Part of a small language model's weights.
Size: 2 heads of 128, MLP 704 SwiGLU, vocabulary 8192.
Training: a variant of Muon for these matrices, 5447 steps.
Each number is 50 + 10 x the weight over its row's rms, rounded and kept within 0 to 99. Layers, rows and columns count from 0. The size before them is the row's rms in percent of the matrix's.

# layer 9 attention value, 256x256, rms 0.648, rows 0-25, columns 0-127
100:59 58 44 36 57 40 44 46 41 38 51 48 41 50 51 42 62 55 66 50 58 53 52 50 43 64 58 37 42 49 31 41 47 50 56 63 67 45 38 58 32 35 48 61 41 38 61 50 42 57 44 47 68 39 45 35 41 39 55 63 23 44 50 57 44 37 33 55 58 52 57 52 47 36 33 62 41 51 41 53 63 54 59 39 61 63 18 39 60 40 43 57 52 38 43 58 60 32 63 57 55 41 48 51 60 57 50 51 53 42 49 43 45 53 39 40 37 52 52 63 46 58 80 76 56 55 50 46
100:69 53 49 30 63 62 46 46 41 43 48 35 49 65 36 52 57 39 52 57 45 43 52 44 46 57 51 55 61 49 41 65 62 72 36 54 65 52 36 41 64 40 62 55 51 26 52 37 46 36 56 69 34 74 35 58 42 59 47 55 53 41 52 47 29 44 56 58 52 50 36 63 59 36 48 34 43 68 54 50 64 41 73 63 62 53 34 45 46 46 48 64 34 73 32 58 48 48 49 56 55 43 49 49 50 53 53 58 61 52 69 79 42 59 58 46 52 69 56 53 57 53 54 57 51 44 51 48
096:45 57 42 49 71 61 49 47 56 55 63 36 59 59 56 30 61 54 58 57 43 44 47 63 40 57 66 30 72 52 54 56 48 22 55 54 53 72 49 54 50 29 35 47 46 62 39 56 53 59 35 37 47 62 52 29 60 36 35 42 37 72 52 45 48 42 50 43 38 41 50 50 57 49 51 49 52 49 64 53 63 41 53 66 11 50 69 52 43 43 33 37 61 41 32 43 74 51 46 52 53 54 55 58 45 48 42 69 53 55 46 57 50 52 46 49 39 68 47 35 40 36 71 41 62 45 44 56
101:58 24 56 60 53 53 63 48 44 60 60 46 54 51 43 71 53 44 61 42 42 37 57 47 43 54 47 36 47 39 57 46 54 28 47 60 52 57 50 40 56 36 40 51 61 50 57 49 51 47 36 62 54 47 63 37 44 46 55 42 58 49 40 40 44 36 64 39 57 48 54 45 69 50 55 33 54 35 53 52 52 47 63 52 49 58 50 59 60 41 48 54 50 49 47 56 74 62 39 35 48 70 36 57 52 50 58 60 50 50 51 62 72 69 48 38 49 54 61 58 64 31 37 43 60 53 58 42
097:33 42 52 45 52 46 53 53 55 51 33 47 54 49 30 39 63 36 45 76 45 59 55 36 52 60 54 43 50 49 50 71 58 54 47 69 65 54 40 50 71 44 45 57 62 38 50 50 46 49 44 50 51 51 50 43 46 57 48 44 58 61 48 55 54 53 39 31 32 61 53 46 55 33 60 43 60 52 54 30 47 56 62 67 55 47 33 34 39 50 66 53 55 63 40 32 51 44 61 67 40 44 47 42 34 38 48 42 53 44 50 48 38 50 65 65 63 64 49 52 56 49 34 38 48 66 50 40
103:49 47 56 60 47 53 44 41 49 60 47 40 55 38 44 45 59 49 65 29 51 32 37 59 45 28 39 42 47 60 32 63 58 44 55 26 24 37 58 42 49 39 45 49 59 48 52 38 69 49 40 58 41 62 64 37 56 65 50 50 55 63 54 37 62 37 40 62 82 37 51 54 36 49 47 47 46 25 50 45 40 57 55 39 41 45 36 47 59 38 47 66 56 56 29 50 48 59 52 54 67 66 47 49 29 56 34 34 46 59 44 58 60 58 49 35 33 49 56 65 39 37 47 37 60 64 34 56
096:59 56 46 46 47 73 43 34 54 45 57 40 37 48 39 27 63 44 58 64 59 43 52 49 61 61 48 68 53 60 54 46 48 39 72 58 62 53 39 39 43 53 43 63 40 45 66 47 45 43 49 49 78 50 43 45 42 52 43 48 52 35 60 43 38 45 36 62 54 44 56 54 57 63 51 67 50 54 52 46 67 53 60 68 42 49 32 55 39 46 46 45 40 52 49 55 49 47 53 49 40 52 47 63 35 63 53 61 55 58 37 54 71 46 39 42 52 59 42 58 35 51 38 44 56 44 41 34
100:63 41 27 60 56 56 36 69 63 33 30 49 51 58 42 44 46 43 53 54 43 66 50 48 49 44 45 43 63 39 65 67 42 50 36 43 65 37 45 50 51 45 38 48 46 44 43 48 41 50 51 45 55 54 40 42 46 39 51 59 49 25 53 55 47 68 59 62 44 59 49 75 40 49 73 55 50 54 55 42 59 33 55 49 53 51 63 41 50 44 56 35 45 56 59 42 46 69 51 55 72 43 54 52 61 52 65 45 59 51 42 44 63 57 56 57 48 47 46 48 40 50 71 60 62 35 45 43
095:62 46 46 41 64 51 68 42 38 50 51 43 43 57 32 48 36 53 47 66 50 49 55 56 66 65 62 52 46 44 36 56 58 27 59 65 43 46 53 51 60 43 56 66 69 59 25 53 46 35 45 53 47 54 46 36 52 57 45 51 67 53 54 45 43 49 64 43 35 58 65 41 58 37 61 47 59 51 44 61 73 46 53 69 49 53 53 47 27 89 47 52 40 61 62 34 60 43 58 53 61 37 36 54 36 64 61 73 42 60 41 49 39 48 54 61 53 42 39 49 66 55 34 50 39 47 51 50
102:30 47 54 58 44 68 60 57 52 47 53 54 39 69 50 57 65 49 42 54 64 49 37 52 38 25 43 45 47 35 55 50 53 58 55 58 68 57 55 36 38 59 42 57 48 48 33 63 47 29 45 43 56 53 41 49 76 54 36 54 49 56 57 59 44 33 27 41 45 35 31 56 62 52 51 45 39 53 50 62 61 44 63 48 44 56 34 58 50 65 32 51 62 48 64 47 32 53 44 38 39 47 41 34 37 56 56 52 50 59 43 62 40 67 48 44 55 67 57 56 55 39 45 31 30 67 59 56
105:71 50 39 61 46 54 63 61 53 80 50 33 59 38 65 48 56 58 56 48 60 43 61 44 49 50 54 61 34 62 64 37 65 53 44 42 50 47 72 47 34 42 36 52 59 48 54 67 45 45 48 44 40 51 35 52 45 70 51 65 53 48 52 36 49 63 47 69 69 52 46 61 49 49 63 43 59 53 52 57 48 49 48 63 46 43 56 50 30 47 30 55 49 54 51 66 64 38 44 52 75 54 58 48 47 46 50 53 54 50 60 53 40 54 47 42 45 51 34 34 62 52 37 56 50 46 36 49
109:54 44 56 53 51 51 53 78 63 53 55 43 33 49 46 34 69 29 59 45 68 63 42 52 63 44 61 45 50 47 65 59 51 56 68 41 24 45 51 48 44 60 62 52 60 50 36 37 54 72 45 51 38 65 81 46 52 50 52 48 52 40 56 65 68 47 51 58 55 46 66 70 55 63 44 48 60 36 67 47 54 44 45 57 62 25 50 49 60 52 39 34 35 56 45 54 68 50 46 50 53 67 49 40 32 57 49 37 61 53 28 57 45 52 43 39 52 60 52 49 50 59 35 60 42 62 27 47
101:42 45 47 57 45 36 52 49 44 39 52 57 36 50 40 54 54 26 53 55 63 62 41 58 51 59 67 44 47 34 58 49 57 55 49 52 51 41 41 57 53 32 47 41 41 45 43 58 55 45 63 38 74 41 58 63 54 73 34 51 49 64 51 56 39 51 36 33 51 58 44 36 42 60 48 51 59 39 34 49 28 61 58 57 56 51 40 50 70 59 46 42 37 62 71 60 77 43 59 64 60 51 44 65 50 57 55 52 40 33 22 55 55 33 39 57 40 42 51 58 41 58 36 54 48 55 76 68
087:63 49 55 34 47 44 49 48 35 46 63 56 58 31 51 61 55 54 43 43 44 39 51 29 66 47 31 37 44 39 52 47 56 49 46 54 46 41 38 39 50 46 56 64 48 50 29 13 38 49 45 40 36 54 64 54 48 52 33 46 68 40 65 53 47 43 47 43 45 68 59 37 51 57 36 47 60 41 39 50 44 57 79 67 37 59 54 53 27 48 49 56 33 39 42 40 69 53 44 47 67 37 58 49 57 57 44 42 45 69 38 38 50 69 54 53 41 40 40 52 58 53 55 35 67 51 21 46
100:61 59 44 30 43 44 72 45 46 42 44 51 39 66 66 51 57 61 59 58 53 25 47 53 48 55 71 40 34 21 51 41 33 49 38 48 58 58 56 45 66 54 62 65 66 65 45 51 28 46 59 52 36 54 48 48 56 58 55 51 54 54 50 41 56 52 40 58 46 35 46 41 43 44 52 46 55 51 59 62 73 53 47 56 29 50 35 55 42 42 40 46 50 31 41 35 46 68 45 36 57 46 49 61 55 64 42 39 49 59 54 59 36 48 33 49 35 47 63 36 42 53 59 37 52 64 64 64
097:42 38 61 53 53 63 46 50 74 43 61 31 52 51 54 40 28 53 35 59 50 47 55 44 49 45 17 45 48 41 47 63 51 34 59 41 45 51 53 32 42 52 56 47 55 48 40 40 49 59 25 70 66 39 43 45 41 39 48 51 46 49 48 44 55 48 53 51 58 47 46 55 53 60 68 35 63 54 56 62 36 51 36 59 49 61 54 42 45 36 53 50 74 59 51 50 68 53 58 44 61 41 53 51 49 46 43 49 48 47 58 68 45 54 41 36 38 38 42 39 45 49 46 67 30 45 37 61
099:54 48 35 41 44 52 60 54 69 48 52 49 51 51 61 71 51 45 55 47 57 44 58 34 42 51 25 46 52 48 48 53 28 52 34 53 51 56 43 38 53 51 46 49 48 58 56 56 53 62 60 49 54 59 34 55 42 37 39 67 56 50 38 71 60 45 34 55 60 52 44 58 60 52 52 66 63 65 40 40 53 34 50 46 43 51 45 60 41 39 74 55 50 50 52 41 45 34 32 33 48 70 57 43 49 44 39 46 42 39 73 33 30 42 49 43 50 49 51 52 46 55 68 53 53 62 45 40
101:41 47 39 50 53 46 65 27 46 52 71 43 66 49 60 34 58 50 42 61 50 39 40 37 40 34 56 47 33 41 50 63 70 57 49 58 43 48 39 41 59 70 45 47 57 52 50 41 50 71 49 48 37 56 43 57 61 64 40 56 40 38 71 41 51 45 61 45 68 59 58 47 44 43 62 44 47 52 43 62 56 52 65 54 60 46 38 53 44 47 67 61 45 36 48 52 39 50 54 47 65 51 53 40 52 50 46 48 58 52 60 28 43 44 46 50 50 57 39 66 41 43 33 45 58 51 52 52
102:40 59 36 61 46 64 63 63 54 53 52 39 43 54 34 52 61 49 31 46 32 43 72 56 44 64 51 45 42 44 57 43 58 55 58 44 50 50 49 48 46 22 49 55 44 45 54 56 57 55 53 38 53 58 41 56 60 52 65 32 60 63 33 48 54 51 47 54 74 34 50 65 40 46 59 60 57 45 68 42 38 57 43 69 54 42 63 46 41 53 43 56 70 57 63 48 48 61 56 32 54 71 38 55 52 35 53 60 63 50 55 50 34 67 30 28 49 30 47 21 46 57 49 42 45 43 42 54
103:45 47 33 51 44 64 53 30 60 60 55 36 51 38 50 54 51 40 52 58 44 43 41 38 49 55 50 50 52 50 66 42 36 30 68 54 53 44 62 37 41 73 52 54 40 49 45 63 28 38 49 56 49 38 51 63 53 48 56 63 39 37 68 61 35 63 54 41 42 48 42 60 66 65 43 35 40 44 55 49 42 30 56 57 37 44 36 56 57 48 52 59 55 54 55 55 51 56 47 59 70 44 74 45 46 44 41 52 56 59 40 45 36 35 49 66 44 57 55 49 62 52 56 48 46 44 57 53
094:29 56 67 51 36 57 47 57 63 45 38 46 55 51 48 59 41 33 50 53 63 61 52 39 63 41 45 57 50 53 41 60 49 58 57 36 55 57 54 54 42 29 42 38 43 76 56 41 71 61 59 53 57 45 67 46 37 55 51 52 57 55 56 53 51 54 40 41 47 44 46 41 40 54 48 70 39 57 62 52 44 57 60 49 68 40 54 72 38 49 42 57 43 48 66 45 51 28 31 61 41 67 54 44 48 37 56 63 29 44 56 35 36 60 49 71 64 48 51 64 41 42 41 41 53 61 57 41
097:42 55 59 41 44 59 69 65 46 38 54 69 54 44 49 62 33 59 48 54 42 64 55 35 53 57 47 39 38 46 54 50 52 60 55 59 60 44 61 61 29 50 47 35 60 64 37 49 26 53 39 58 65 43 54 43 50 51 48 50 42 45 44 45 34 39 53 27 52 61 49 38 29 36 39 39 51 43 35 73 43 60 58 48 48 66 44 56 54 58 57 76 49 54 27 37 38 49 38 49 66 64 50 67 70 53 43 56 33 36 56 64 60 60 37 58 59 37 50 51 45 50 62 52 73 43 63 52
092:47 47 52 42 45 64 57 58 54 48 50 52 52 60 39 73 45 43 64 60 44 39 43 57 61 67 58 54 59 52 50 49 52 48 65 55 43 63 47 71 44 71 41 22 44 61 61 63 59 55 46 71 41 41 51 51 60 38 46 60 55 41 56 53 51 43 44 35 51 62 43 56 42 48 39 55 44 54 54 54 47 62 56 69 63 58 42 54 68 58 40 53 57 55 64 44 75 61 51 43 59 58 62 52 40 44 61 62 47 56 62 49 60 42 44 42 41 49 45 38 49 49 55 38 47 44 49 62
099:71 63 41 48 50 63 45 49 49 60 50 55 55 51 53 43 63 48 58 36 27 48 54 52 37 41 61 51 29 59 71 42 70 72 63 46 46 45 50 39 63 46 50 50 45 50 61 44 53 47 54 53 54 46 55 47 58 37 58 50 41 60 44 58 50 51 60 57 44 37 49 51 46 35 47 60 49 56 61 44 56 74 43 31 37 51 40 56 58 39 59 52 63 44 38 59 62 43 30 57 51 63 42 43 28 54 49 48 58 63 57 49 62 35 47 70 45 50 38 37 50 55 50 51 56 63 58 34
098:64 56 38 34 41 30 39 43 53 31 49 40 56 37 47 33 57 58 55 67 64 38 42 59 54 36 55 34 50 57 48 51 37 46 47 64 42 41 49 53 35 69 32 32 56 50 55 38 60 59 40 59 62 44 32 48 48 28 42 61 57 50 56 56 48 50 62 64 53 39 37 60 45 38 33 51 38 57 62 55 55 56 52 55 47 26 55 43 50 41 40 53 37 57 47 63 48 43 53 66 47 60 61 53 66 44 51 31 50 45 58 39 45 36 58 63 51 39 39 53 42 46 59 56 38 53 31 47
092:48 44 45 45 46 62 54 49 50 55 60 38 50 61 65 61 50 68 51 60 56 57 72 27 61 51 55 42 56 61 40 54 22 26 61 49 47 56 62 62 35 39 37 53 40 58 53 49 37 54 36 41 41 38 56 51 52 43 42 54 54 53 44 42 71 40 51 47 43 58 44 60 64 60 54 40 51 45 64 44 48 47 50 52 32 38 52 43 60 54 57 61 39 32 50 65 54 65 43 49 46 57 53 49 38 54 47 56 59 58 43 54 62 55 50 49 69 66 28 40 43 50 35 48 54 58 39 23